Weights of a small GPT-style language model, trained from scratch on English Wikipedia.
Size: width 768, 6 heads of 128.
Architecture: RMSNorm before each block, rotary positions, gated attention, capped logits.
Training: a variant of Muon for these matrices, 1221M tokens, 4658 steps.
Each number is 128 + 32 x the weight over the matrix's rms, rounded and kept within 0 to 255. Layers, rows and columns count from 0.

# layer 2 attention value, 768x768, rms 0.105, rows 459-511, columns 128-191
[[135 126 128 131 105 161 128 125 149 205  98 109 132 117 109 152 137  98 182 188  90  91 110 146 108 149 135 148 198 123 113  56 151  85  68  94 202 136  88 149 106 139 200 154 134 162 141 155  32  75 127 107 124 134 128  91  60  94 152 138 114 119 131 167]
 [114  96 128 143  99 133 149 153 129 136 133 160 143 156 171 133  74 161  90 149 150 173 170  72  83 103 135 157 156 112 145 159 181 134  84 130 185 166 124 145 146 109 141  86 107 109 148 154 157 152 159 171 159 132 117 108 148 106 107 137 122 162 150  81]
 [ 94 129 118 152 108 114 138 100 195 104  97  70  94 138 101 154 141  91 103 156 114 122 121 142 137 131  76 163 129  76 127 154 124 136 104  97 116  84  93 106 104 153 190  86 140 127 130 192 172  59  74 120  84 143 145 141 152 134 111 131 138 129 151 133]
 [132 118 142 115 133 144 128 107 134 172 150 129 116 138 139 219 124 112 120 175 161 177 212 159  93  94 119 138 167 102 104 144 120 153  67 168 105 108 173  94  91 106 193 157 155 126 147  61 164 126 130 163  92 118  90 121 124  62 125  95 142 148  89 152]
 [160  68 139  99 125 135 152 171 107 139 117 103 108  66 147 167 157 167  62 106 172 126 132 153 138 158 130 107 101 106 132 133  48  97 108 151 196  95  92  88  84 120 142 150 172 145 126 142 104 102 115  88 138 104 115 133 151 152 130  49  80 158 110 135]
 [ 90 161 153 166 120 128 145 156 142 134 139 150 135 158 174 117  56 111  96 126 143  53  75 120  68 100 108 177 120  93 109 140 134 132 139 127  89 134 195 122  98 138 156  96 155  76 120 139 145 107 140 148 189 139  98 110 181 109 157 145 136 126 128 156]
 [155 198 131 128  66 149 161 143 124 140 109 100 201 160 113 149  81  65 106  80 139 126 108  95 124 133 109 153 137 148 121 124 176 142 149 154 110 193  54 101 152 127  98 166 145 167 125 146 153 135 185 146  75  89 142 162 173 136 134 100 150 129 140 146]
 [116 141 139  76  86  97 156 137 111 175 100 176  99 147 161 150  89 137 124 109 103 109 155 106 117 114 156 142 115 203 149 132  83  89 124 177 157 180  96 194 153 113 133 136 135 160 124 140 129  85  70 122 143 103  93 145  98 149 183 120 110  61 177 151]
 [130 140 100 158 119 108  53 180 174  79 127 139 147 136 123 179 118 201 151 138 114 186 150  54 155 148 156 171 119 184 116 119 141 155 119 162 164 136 117 119 208 181 126  92 110 130 151 141 118  94 130  86 133 169  89 137 106 175 137  89  98 149 138 121]
 [131 108 143 146 111 132 134  87 101 115 153 124 169  99  74 169 155  99 101 170 151  74 126 115 154 138 138 147 114 141 103  95 129 135 153 133  73 153 178 127 169 162 125 114 181 115 181 128 119 178 121 150 146 136 140 179  82 157 144 128  50  99 174 164]
 [ 92 111 112 117 112 104  92 148  82  71  70 154 110 175 121 183 124 119 141 126 123 209  90 161 136 112 139 134 120 131 137 152 108 134 129 144 126  66 144 120 129 203 127 114 172 110 173 158 144 155  50 138 121 128 149 128 103 132 158 153  64 122  97 123]
 [124 112 160 180 136 129 148  93  96 163 132 105 114 156 106 113 187 177 125 126  78 110 129  92 113 163 111 145 105  99 123 193 137 144 129 144 150  93 161 146 152 101  61  77 150 178 141  80 130 113 115  69 175 120 115 135 143 132 136 133 155  63 150 110]
 [229 158  97 107 148 149 101 168 101 118 141 131 150 124 124 102 178 119 146  70  56 107  98 113 135 126 106 139 116 156  96 106 171 170 152  91 100 174 147 125 133 124 144 149 193 141 126 118 136 132 159 121  91 125 131 107 147  80  68 112 161 108 145 164]
 [129 134 119 159 108  83 140 159 160  73  80 168 161 154 151 134 181 130 127 101  93 168 104 104 142 121 131 154 184 108 148  97 154 128 135 124 126 130 141 121 135  93 146 100  79 115 155 159 182 119 139  93 122 132 170 144 161 160 124 100 128 167 142 190]
 [158  80 170 165 127 175 161 193  56 199  94  91  86 150  54 121 129  98 163 135 138 177 154  78 118 150 158 152 199 134  54 156  88  97  82 101 176 156 167 158  92 111 128 126 103 102 162 155  83 144 130  73 152 149 173 129  97 114 103 116 165 124 143  91]
 [106 108 111  97 170 167 108 154 114 136 164 131 125 143 123  95 131 151 111 105 159 133 139  89 157 116 123 147 119 116 160 165 149 167  86 188 147 186 109 156 101 148 156 108 160 128 104 136 169 149 137 125 132 111  92 117 172 165 185 116 125  68 134  84]
 [149 105 104  74 140 129  37 110 132  80 108 168  96 123 119 112 156 137 112 126 140 101 139 146 105  79 115 147 140 104 172 100 116 146 115 102  75 148 196 164  97  92 137 161 139  79 133 127 161 140 111 122  73 119 140 172  77 113  62  98  93 146 114 127]
 [122 125 113 139  97 196 140 129 121 113 127 110 161 142 104 113 118  80 130  77 120 143 140 111 126  97 145 105 125  76 122 148 144 153 107  94 204 113  75 136 144 155 178 135  82 139 153 133  75 141 152 177 165  91 149 112 111 121 197 133 107 126  95  94]
 [103 184 132 136  91  91 137 172 142 107 116 132  78 111  75 147  99 138  61 134 134  94 128 170 148  92 176 150  90 119 133 130 159  88 150  60 111 107  75 200 182  78 100  94  93 142 132 121  91 176 121 146 111 129 107 134 129 167 152 124 141 108  64 113]
 [109  56 166  88  57 180 108  64 122  98  97 176 106 170 146 145 158 132 123 114 126 120 153 141  73  91  95 152 130 123 133 158 124 140 145 143 102 154 164 194 150 142 144 127 158  76 102 118  92 159 110  56 129 146 147 121 164 109 150  75 140 138 138 137]
 [ 87 110 107 179  79 173 137 118 110  85 156 158 202 123 129 161 124 183 150 113 133 142 137 138  91 104  91 175  98 107 167  94 167 115 145 105 127 151 129 106 125 146 113 132 109 147 141 131  90 122 124 102 155 144 112 107 117 145 139 173 127 149  71 104]
 [143 125 136 117 136  93 142 118 129  82 110  83 103 137 197 105 103 156 155 131  82  89 167 115 107 125 193 121 165 165 131 125 173 109 164 123  47 143 177 149 171 101 117 163 129 162 140 132 117  85 137 135 111 136 214  74 129 160 136 119 113 113 113  87]
 [ 85 157 149 162 127  69 102 145 125 138  79 180  91 105 114 145 199 143 167 189 183  88 111 161 122 111 140 144 203 175 113  62 115 177 136 161 138 113 142  69 127 102 136 127 164 160 174 132 123 141 118 152 111  80 138 174 115  99  80  91  74 142 168 106]
 [102 102 134  90  71 143  81 107 116 135 150 175 137 126 113 114 147 116 117 131  96 114 108 113  67  85  98 122 162 116 114 118 161 167 103  82 126 162 172  93 107 127 162 181 126 165  76 176  54 123 149 150  81 126 203 201 126 171 124  83 130 139  84 133]
 [ 98 143 127 179 162 127 132 117 175  95 111 134 120 126 106 183 143 161 176 106 121 160 130 131 112 127 150 113 110 123 115 111 113  87  98 132 177 118  95 125 130 120 131  97 127 136 152  98 107 120 161 138  75 137 111 137 123 174 148 125  94 165 156 106]
 [ 95 104 146  78  97 139 119 141 136  93  98 119 133 178 148 142 153  77  51  96 136  95 143 127 102 102 126  99 118 119 160 155 149 141  63 110 155  81 156 145  97 104 103  95  64 127  86  73 128 129 135 146 123 183 147 149 103 118 152 126 123 205 127 135]
 [ 96 150 130 160 130 184 114 162 122 103 140 140 109  94 140 116 123 194 118 110  87 150 101  84 141 159 163 136  69 180 102 196 131  95 115 110 111 160 153 145 173 211 126 100  74 174 143 100 152 120 151 136 161 221 144  96 103 127 180 165 125  61 131 183]
 [134 160 159 162  92 103 130  88  98  92 131 143 172 135 159 118 123 123 143 174 191 128 167 148 103 164 183 126  86  75 136 101  92  75 142  78 123 111  98  67 143 121 132 187 137 106 118  87 150 138 139 158 125 166 116 132  81 166 135 116 155 145 112 156]
 [ 86 124 107 155 148 157 117 113 167 116 142  79 117 175 166 118 147 173 100 171 105 157 117 162 116 118 121 111 206 103  82 160 140  71  94 118 139 223 122 157  83  97 115 139 110 149 107  93 145 132  83 138  88 164 131 162 135  86 100 120 132 122  80 114]
 [136 106 105 148 134 107 112 159  91 133  96 133  96 120 151 100 113 120 142 122 113 148  72 125 115 147  69 178 103  92 120  69 116 147 141 148 141 113 109 114 132 158 140  94  88 117 120 120  94 128 155 134 118  96 125 109 124 120 131 159 128 143 166  91]
 [106 151 133  95 168  92 137 150 119 119 117 174 153 172 134  96 138 148 130 149 183 121  74  95 140  96 135  77 153 154 122 119 174 147 136 138 193 125 130 168  80 146 123 151 173 137 117 166 187 153 112  67  40 120 134 139 159  98 129 132 174 115 152 157]
 [135 127  88 140 105 186 119  99 127 168 178  95 123 117 161 194  32 135 132  98 123 165 166 121 154 134 133 148 100 162 146 145 123 146 144  86  66 119 132 173 122 109 139 160 107 116  55 112 166 117 141 123 161 122 164 116 172 141 150 166  90  79 165 123]
 [ 87 115 135 112 144 143 182 141 124 128 121  93 117 118 140 104 115 137 130  96 120 111 133 142 142  88 134 195 112 161  56  82 115 151 134 143 162 182 146 114  79 141 100  80 126 112 179 125  94 110 107 135 120  99 106  48 138 160 124 147 166  94 164 140]
 [138 199 114 150 140 162  71 112 104 147 151 154 123 145 119 174 136 165 109 124 128 116 126 138 108 105  93 120 131  48 132 108  85  98  94 144  98 105  72 122 192 122 128 185 136 116 196 152 126 131 121 122 126 125 152 100 158 175 175 127 100 122  96 150]
 [111 127 151 130 166 128 120 112  89 109 135  88 119 136 109 135 169 103 183 156 162 188 164  89 145 162 136 120 116 140 155 140 140  98 100 188 106 100 173 113 113 100 124 156 124 151 110 107  87 140  93 133 114 186 165 103 156 152 129  93 159 148 151 138]
 [131 125 159  98 127 109 104 126 115 163 153 146 173 121 113 127  94  94 150 142 112 107 106 120 117 117 159  84 110 168  77  77 117 126 126 136  98 150 147  78 179 177  94 139 129 112 165 178 122 127  88 160 154 118 151 174  99 127 151 110 157 150  72 147]
 [113 153  85 124 101 150 140 110 182 147 107 126 145  82 109  67 154 102 143 192 125 109 130 208 108 103 145 135 139  97 138 191  92 136  97  51 104 109 133  92 125  81 107  85 146 103  79 164 106 127 135 102 101 120 104 142 122 119 187  81 167 111 135 182]
 [113 117 105  88 149 116 123 120 173 122  95 132 162 102 105  90 123 116 155 143 175 100  99 154 149 157  95 138 138  96  95 209 111 134  93 143  66 135  96 145 130 117  74 120  75 133 110 140  63 174 126 123 156 134  97 126 113 111 107 128 117 111  73 137]
 [146  98  93 153 120  86 176  97  91 114  83 127 146 122 175 101 158 135 121  48 127 118 165 155  83 141 121 134 149 105 107  98  58 119 113 158  88  99 138 132 131 121  87 155 149 115  83 123 115 119 122 144 155  92  82 147 132 129 187 116 120  97 138 130]
 [123 118  86 113 130  87 148 113 136 119 117 123  99 119 137 167 171 161 108 130 204 102 170 102 126 105  78  94 144  75 124 130 123 157 144 107 170 130  86  90 141  96 123 115 127 147 105 137 189 108 133  62 114 180 127 156 180 115 138 113 133 117 167 128]
 [ 98 153 158 211 103 119 144  95 199 127 135 178 140 124 150 117 154  97 140 164 128 117 134 102  94 155 102 173 137 134  96 112 178 101  99  99 115 163 172 118 137  86 128 180 145 133 154 102 159 113 130 146 174 146  88 141 118 117 109 153 128 148 129 108]
 [136 129 136 196  58 173 134  82  88 143 133 125 138 106  97 111 126  79  98 129 121 145  85 169  48 126  34 154  77 105 132  80 129 118 105 104 176 111 134  30 121 135  77 103  55 100  52 136  72  86  99 125  97  95 133 131  99 125 134 137  92  90 129  65]
 [138 175 129 123 130 143  74 151 154 155  99 118 159 158 131  47 117  73 145  81 141 164 168 134 166 143 144 141 201 111 143 123 128  97 110 115 168 134 176 107 102 183 128 133 126 119  98 133 107 104 105  57 151  70 145 156 101 149  78  79  70 151  80 209]
 [121  95 125 138 136 131 102  80  77 148 151 155 206 162 165 176  98 115  89  88  82 102 142 149 140 119 120 156 107 144 106  97 143 179 153 132 121 102  91 160 167 159 110 154 158 127 129 148 147 122 101  94 136 113 184  80 170 138 193  91 161 153  92 133]
 [113 166 132  70 165 119 106 184  82  83 108 135 135 146  96 185 104  74 162 139 124 102  99 126 153 148 154  78 152  89 135 107  68 145 121 112 182  99 107 155  79 113  56 193 210 143 102 170 116 156 122 109 101 134  90  96  98 169  91 150 143 139 112 158]
 [100 116  91 133 111 122 147 105 119 103 126 102  66 138 186 175 137 124  86 104 147 125 154 113 161  96 105 158 145 134 122 220 116 197 177 118 156 119 143 139 118 104 138 142 157 115 157 116 158 116 152 106 107 169  95 140 171 151 170 136  96 150 113  78]
 [110 142 130 185  80  86 143 127 142 113 160  81 137 146 118 162  99 136 154  90 145  92 166 114 136 127 100 176 166 123 111 126 107  79 143 159 110 118  76 115  88 163 149 166  96 129 123 138 169 135 133  73 142 184 131  96 132 197 113 143  87 159 120 172]
 [209 113 140  86 174 134 130 159 110 139 141 152 103  99  82 107 132 142 194  93 175  94  93 183 138 138 167 115 195 133 131 101 163 116 137 146 115 134 108 185 142  88 108 119  97 116 121 139 146 119 118 178 129 138  88 169 156  95 120 101 104 139 158  99]
 [101 149 161  99 126 133 122  59 126 103 108 109 162 163 139  70 116  55 149 105  93 151 131  88  84 105  94 115 149  68 138 118 119 183 153 141  86 152 137 155 114 108  98  96 138 184  75  55 151 167 157 132 211 106  51 174 129 156 150 158  93 113 111 152]
 [140 172 165 108  83 129 135  40 131 120 148  75 106 199 123  86 102  87  94  56  88 125 121 125 166 137 168 105 128 161 147 154 125 100 156  58 129  98 107 136 151 148 150 109 115 176  97 140 153 140 142 156 135 162 114 107  90 188 116 161  97 152 131 154]
 [ 86 143 138 151 119 121  79 113 171  96  97 101  83  46 162 118  61 136 149 141 111 145 118 150  94 130  92 142 131 163  88 143 132 113 152 186 121 114 113 113  51 148  14 129 104 163 151 110 124 109 129  94 147 144 122 132 138 110 150 135 114 157 121 153]
 [118 124 187 139 143 174 126 162 154 143 103 138 130 113 151 127 105 137 124 172 149 101 130 158 158 160 153 105 126 123 126 114 131 150 145 104 174 106 142 105  83 135 149 128 123  94 205  51 135 116 126 116 194 126 142 163 130  74 131 128 114 145 123 117]
 [132 104 168 111 121 172  97 100 106 131 129 111 124 166 116 150 141 137  78 133 151 111 167 168 121 182 147 150 179 118 134 144 147 122 119 119 127 151 101 141 156 120 137 117 117 167 132 131 111 171 205 164 138 155 197 108 129 174 157 134 119  68 104 122]]
# layer 2 attention output (transposed), 768x768, rms 0.101, rows 459-510, columns 128-191
[[ 79 145 174 181  83 100 123 171 133 147 131 108 131 138  97 132  86  66 123 100 137 165 109  95  91 153 130 111 129 150 189 106 152 102 110 173 117 168 119 126 148  93 108  71  79 106 133  88 129 121 152 160 134 164 182 165 150 130  90 185 139 161  90 178]
 [105 104  93  84 161 166 122 120 135 122 124 166 180 110 101 126 103 107 209 154 156  76 151 169 142 158 163 121 152 151 113 121 139 169 193 128 150 119 109 137 111 172  88  83  83 117 115 113 135 105  87 102 119 133 119 140 106 106 108 116 122 122 154  76]
 [ 90 100 164 116 182 141 135 112 123 128 126 133 160 124 114 122 109 151 103 104  90  89  95 133 137 161  64 165 138 112 120 135 108 124 180 110 113 158 176 116 126 159 156  81 104 149 102 119 150  75  89 116 207 132 123 128 119 112 104 119 109 106 136 113]
 [131  97  93 121 157 126 110 191 179 132 142 142 130 145 142 114 141 104 162 177 113 148 142 132  88 132 168 121  82 116 150 177 125 131 109 113 181 182 113 177 120 149  66 108  97 191 199 134 109 160 179  77 116  98 110 106 150 113 132 135 156  87 129 142]
 [118 127 111 150 123 100 152 125 155 135 171 147 103 149 135  74 146  79 114 135  97 102 126 145 150 159 154 147 122 144 152  50 128  90 118 138 155 149 135 153 111  64 124 148 175 150 123 174 153 111 147 190 110 150 142 148  91 119 111 114 132 154 169  98]
 [172  98 141  74  95 134  87  80 100 111 156  98 133 172 105 136 164 147 119 119 170 170  79 156 131 183 128 116 132 116 110 106 165  87 101 155 131 197 146 123 114 136 153 162 136 118 124 133 169 136 112 172 119  86 143 103 187  88 160 135 158 124  76 102]
 [116 130 156 102  95  88 133 116 145 108 134 118  79 148 160 201 139 155 118 142  94  44 155 105 166 112 197 135 106 127 139 136 129 175 106 116 166 158 164 136  76 108 144 118 181 118 134 104 100 150 134 148 134 148 141 106 119 133 113 129 137 162  68 135]
 [170 128 102 155 164 184 102 129 148 164 132 146 113 164 171 148 167 128 129  81 123 141 157  85 141 127 104 119 100 139 111  65 145 146 152 177 132  83 222  75  79 163 150 205 145 145 218 136 124 138 133 127 110 125 142  78 115 149 127  55 118 157  90 131]
 [142 140 161 133 133 171 117 137 121 125 127 151 179  95 141 148 146  87 128 105 119  61 133 140 193  77 156 158 163 124 116 169 106  91 101 113 104  92 112 124 105 118 156 164  92 110 102 131 148  98  98 140 100  95 156 147 154 114  85 124 143 137 104 137]
 [134 166 159 136 169 115  92 151 126 150 131 189 170 125  93 141 127 124  80 138 167 111 126 128 145 123 130 136 104 194 135 138 127 121 144 120 114 163 117 115 150 109 102 177  88 113 182  99 126 124 124 113  60  84 154 126 115 195 134 138 152 140 122 114]
 [108 160 110 142 146 107 157 132 137 142 164  77  91 181 140 147 123 140 165  82  86 146 140  79 126 124 103 129 144 137 110  92 102 153 139  80 133 151 145 162 169 143 111 167 124  90 159 133 128  70  96 136  89 110 157 178 139 164  95 121  90  99 145 174]
 [132 185 111 133 108 206  99 138 130 158 146 174 105 121 114 160 179 169 109 132 108 135 122 130 132  91 114 161  99 165 149 151  95 118 103 160 141 101 208 123 146 170  89  99  92  93 174 155 174 156 107 143 137 178 113  90 161 124  24 129  90 115 152 157]
 [135 122 115 116  95 156 128 108 105 144 178 128 110 112 134 137 131 123 116 140 143 140 134  74 161 134 144 103 162 122 139 117  81 110 123 116 131 108 126 118 175 170 147 127 156  99 145 122  92 164 119 140 140 147 124  98 141 162 164 109 179 165 155 106]
 [199 115 121 116 124 120 148 130 164  80 150 126  82 131 117 116 140 162 144  90 138  70 144 163 133 178 182 128 124 137 148  70 146 128 149  93 151 111 130 120 137 111  86 125 156 192  97 101  94 124 136 145 117 146 119 112 108 128 120 128 111 104 173 140]
 [141 143  78 172 158 158 122 153 126 133 135 132 128 116 133 144 126  96 125 146  84  90 132 172 142 145 188 157 131 116 118  98  68 103 199 145  83 162  87 158 129 172  65  93  85 109 151 110  70  84 111 124 157 181 163 185 126 124  86 153 149 135 138  78]
 [199  84 146 124 150 122 109  91 170 166 110 151 115  96 161  93 139 154 147  98  63 144 148 189 158 144 152 124  92 133 133 149  67 171  58 127 104 113 188 115  92 141 140 142 120 101  73 157 145  93 118 150 111 102 130 106 132 124  78 158 159 127 137 109]
 [152 155 147 150 116 119 151 105 144  94 181 148 106 117  80 141  66  77 193  92 160 156 140 125 129 127  84 118 167 175 194 152  97 172 129 119 154 148  77  69 134 156 180 120 182 145 126 157 150 134 152 102 108 111  89  98 125  97 142 183 135 102 150 101]
 [142 101 115 156 112 111 140 104 176  74 127 110 112 145 104 125  99 117 148 154 146  92 125 130  94 173 139 107 130 118 113 158 138  97 120 151  61 163 152 134  70 121 155 126 154 117 129 119  92  85 170 127 133 103  94 136 132 126 133 107  73 128 102 115]
 [141 195  98 149 128 136 104 106 115 118 107  79 139 104 154 114 141 132 137 146 131 154 104 107 112 165 130 138  83 115 153 112 150 136  83 202 109 132 103  84 142 160 147 122  77 147 125 160 135 110 149 110 131 152 188 101  90 133  95 132  68  61 124 132]
 [158 174  78 153  63  72 129  83 119  87 107 128 114 118 122 120 155  92  94 101 148 127 130 151 181  95 171 100 134 173 156 149 160 155  82 177 191  93 143 166 128 112 135 111  95 153 113 160 164 166 113  94 110  99 132 126  86 140 152 127 147 123 118 107]
 [148 117 128 145 150 137 137 143 104 144 121 136 139 142 148 167  80 160 154 123  93 156 125 190 105 161 124 125 105 121 107  91  72 132 130 134 125 157  84  98 171 129  79 123 142 126 119 175 225 157 118 115  91 124  60 185 151  68 122 142 166 124 126 128]
 [135 158 188  92  63 129 115 141 159 108 203 131  57 140 103 155 133 176  83  81 121 132 108 103 133 125 133  97 124  72 140 182 187 139 114 145 147 147 186 142 103 159 133  75 138  59  85 135  58 155 124 153 121 148 134 126 155 168  71 167 141 110 171 103]
 [ 54 115 132 161 130 132 104 130 117 125 185 146 134 172 131 133 101 122 141 112  89  95 136  80 120 160 117 124 185  93 123 109  86 143 175 147 111 147 120 180 217 169  84 192 147 131  83 124 160 129 102 185 173 131 131 124  98 135 140 110 130 137 122 118]
 [111 117  80 112  95 120 109 143 132 125 146  95 110 198  67 147 137  69  95 151 146 106 104 145 124  90 126 151  64 136 148 116  87 143  54 114 152 175  86  97  95 122 102  94 141 126 115 106  85 135 108  91  94 158 114 105 108 194 152 106 165 140 144 152]
 [150 136 137 163 112 117 110  99 117  90 100  47  87 137 103 146 108 117 149 165 129 138 172  75 135 129 119 112 135 126 102 125 152 178 180 141 161 149 151 117 160 159 129 151 132 185 113 101 167  75 126  58 123 137 110 138 162 122 178 118 108 164 154 119]
 [118 112 140 105 134 121 158 124  97 131 150 125 131 146 156  92 129 164 153 157 192  89 164 102 138 133 112 143 140 122 131 124 147 144 133 123 101 120  99 101 162 108 174 157 135 141 139 170 136  77 130 168 160 108 101 107 133 134 140 117  90 137 205  64]
 [138 100 107  77 164 108 141 185 103 150 131 122 143  91 127 152 118 141 115  85 123 171 133  78 162  67 156 170 104 180  89 136  87 156 126 125  87 120 135 124 109  72 121 131  49 118 119 181 145 138  87  68 141 116 140  85 127 100 123 162  92 125 148 160]
 [120 200 108 139 109 146 146 142  22 137 135 133  91 115 140 143 135 118 117 159 122 106 178 111 135 130 173  98 139  91 175 150 174 148 117 109 137 157 105 131 122 176 134 158 157 117 113 134 153 145  73 128  91 112 158 131 151  71 115 118 152 142 144 138]
 [163 112 144 136 143 142 127 126 132 100 156 128 141 118 127  92 116  82  75  87 101 118 136 120 114  97 136  68 100 116  93 138 114 120 122 100  97 120 136 124 136 188 191 156 140  77 139 142  90 101 113 120 128 159 105 158 110 110 116  94 106 176 170 181]
 [133 114 134 123 116  83 126  99 175 142  89 134 148 131 119 131 120 131  81 119 162 141 130  78 113  90 162  87 110 195 159 168 157 101 108 178 104 123  72 113 176 110  87 175 150 121  94 141 130 135 145 106 163 172 119 162 130 174 164 133  62 159 123 119]
 [135 142 101 142  66 108 172  83 171 140 157 152 152 126 136 139  82  92 129 144 136 136 109 175 150  84 149 186 170 166 186 144 149 104  81 117 101  81  89  74 150 145 159 196 120 128  87 135 103 104 117 157 178 129 100  74 136 184 123 138 159 174 137 125]
 [140 111 156 107 116 111  99  88 137 135 128 178 142 113 126 136 148 172 105 133 119 121 105 129 102 168 145 119 147 150  93  96 127 104 155 132 173 126  97 157 126  62 150 129 121 164 170  97  73  92  99 115 141 122 152 158 105 134 177  93 139 146 134 103]
 [117  77 119 149  99 191  89 146 100 148 126 146 142 114 154 145 118 161 138 114 102 147 161 139 147 198  98  95 108 102 145 103 119 104 118 136 158 110 106 191 140  95 155 155 190  66 150  53 181 110 135 121 134 136 113 141 128 106 146 104 151 108 161  67]
 [113  95  88 131 145 141 119  93 122 143  41 118  92 137 113 128 111 117 199 127 129 163  72 159 137 141 116 102  86 133 162 171 118 181 103 137 161  80 125 123  59 171 109 124 143 135  90  29  70 101 108 154 108 129 122 114 108 109 160 127 140 175  99 163]
 [154 114 142 153 161 144 100 181  99 100 144 117 126 159 134 124 155 122  82 147 190 122 128 120  59 124 122 145 124 135 159 159  79 166  80 166  93 158 134 166  97  83  47  46 112 143  68 144 110 124 138  75 103 119 106 132 122  78  67 106 165 125 133 105]
 [112 113 172 125 109  96 113 136 163 120  43 130 161 125 116 124  96  77 142 105 129 123 168 145 117 168 126 131 102 105 166 112 115  68 124 166 133 168 110 107 122 205 122 151 152 181 154 121 125 133 130 162 105  91 163 104  56  97 137  90 111 154  98 125]
 [113 115 159 188 103 121 101 122 131 154 117 101 134 113  66 118 143 109  87 136 157 126 158 105 144  83 183 158 118 148 121 128 115  83 124 139 135 128 141 150 163  97 145  88 123 154 164 123 164  90 155 176 129 159  92  84 163 114 147 104 172 175 119  88]
 [ 73 146 119 112  93 141  99  93 121 138 130  95 154 179 151 141 168 168 149 122 128 110 117 144  94 125 140  97  68 110 159 161 125 138 148 124 110 112 158 149 139 161 110 161 119 110  94  93 157 111 135 131 136 130  69 119 117 131 102 109  76 167 152  95]
 [113  97 101 124 145 125 140 104 158 111 166 127 114 149  56 126  92 118  93  81 182 147 171 118 154 119 157 186 118 123 147 131 102  77 100 160  72 109 110 109 127 136 159 114 136  64 131 105 106 129 144  68 132  78 131 106  92 143 125 146 143  97 129 146]
 [135 155 122 120 169 166 129  72 146 102 145 130 143 135 182  95  96 174 172 111 109 118 128 174 142  78 103 108  66 125 137 162  94 109  84 163 130 145 178 111  83 166 131 165 141 119 119 113 154 114  86 136 100  85 139 128  78 112 111 162  95 128 143 125]
 [178 128 148  93 103 161 107 132 159 156 149 188 124 138  88 143 113 103 117 126  30 173 155  85 188 154 141 106 148 150  66 160 157 149 141  93 125 119 125 110 196 170 119 107  94 108 158 142 121 173  70 123  95 139 154 164 123 149 115 131 143 162  84  99]
 [146 113  58 116 108 203  78 131  96 166  65 175 121  97  90 105 144 142  86 127 163 138 130 129 175 153 167 130 136 196 142 149 179 114 125 150 164  99 164 159 117 142 125 178 134 140 137  90 121  89 173  98  93 141 172 119  89 114 175 141 130 116 144  98]
 [148 103  54  99 186 110 131 108 131 111 147 134 142 114 136 119  93 152 122 117 118 120 116  84  76 106 115 147 174 125 110 140 131 140 125 138 116 109 137 117 149 166 135 161 108  91 147 122 120 124  92 108 100  72 105 174 144 116 144 123 105 177 147 172]
 [146  85  80 125 141 192 142 144 129 128 136 161 169 126  83 129 159  98 159 119 138 120 110 110 151 103 175  98 129 112  95 165 126 113  98 161 124 148 119 146 143 142 176  68 174 142 164 133 156  84 114 144 142 114 135 129  62 159 127 136 155 122  62 198]
 [138  90 105 115 100 132 122 187 132 112 168 143 108 109 123 142 126 120  93 175 146 129 126 166 108  94  87 110 149 133  96 130 163 147 135  95  99  84 134  88 110 128 153 160 100  94 144 144 107  60  69 163 173 143 107 156 102 137 140 121 107  77 128 119]
 [127 134 131 130 146 104 110 157 134 144  79 132 159 160 161 135 109 129  89 154 134  98 138 196 112 116 112  85  81 147 116 125 135 102 168 158 117 100 197 135 172 115 110  54  54 120  70  94  90 116 132 137 154 178 118 107 117 121 112  97 135  79 125 113]
 [181 105 150  98 124 136 116 132 148 163 130 157 149 154 133 107 173 125  74 184 107 134 119 137 101  90 147 105 132 124 188 103 148 105 157 151 135 126 127 134 144 119 155 142  96 169 121 119  89 116 120 164 179 164 174 135  94  97  91  76 143  57  93 121]
 [ 73 111 126 145 120 139 118 108 153 158 116 110 134 136 156 120 141 134 126  89 152 173 157 143  85 113 129 170 115 106  98 126 163 119 111  82 107 114  95 120 174 143 114  93 151 149  89 145 152 112 153  94 174  85 115 127 136 184 145  82 114 141 108 122]
 [145 136 151 148 165 132 167 133 150 143 113 126  90 130 175 127 103 108 112  99  83 110 133 131 181 125 205 190 164 132 128 152 152 147 135 112 176 151  89 153 146 112 194 118 132 167 178 186 149 158 171 127 127  84 189 101 123 115 172 123 171 121 111 137]
 [ 98 126 113 136  91 137 134 123 154 151 139 133 103 141 155 148 151  26 113 168 124 119 102 145 115 164  68 117 140 140 139 137 107 132 123 125 155 103 164 117  90 166 123 173  64 121 145 165 161 110  98 135  93 152 170 134 126 168 108  70 131 180 123  85]
 [128 164  85 135 159 137 153 116 106 135 122 117 113  81  97  81 145 146 122 156 189 127 114 173 169 147 142 110  86  75 155 116 138 150 130 145 138 112  88  81 141 118 108 126 138  71 106 126 110 152 137 102 107 155 127  78 170 110 134 122 131 137 118 131]
 [148 140 146 130 157 127 146 110  87  72 100 163 158 122 117 145  43 159 137  85 157 130 112 133 131 140 137  89 156 107 149 128 151 112  83 111 155 128  83 146 113 145  94 135  98 125 179 137 147  89 115 171 125 138 155  93  79 166 166  89  93 111 130 126]]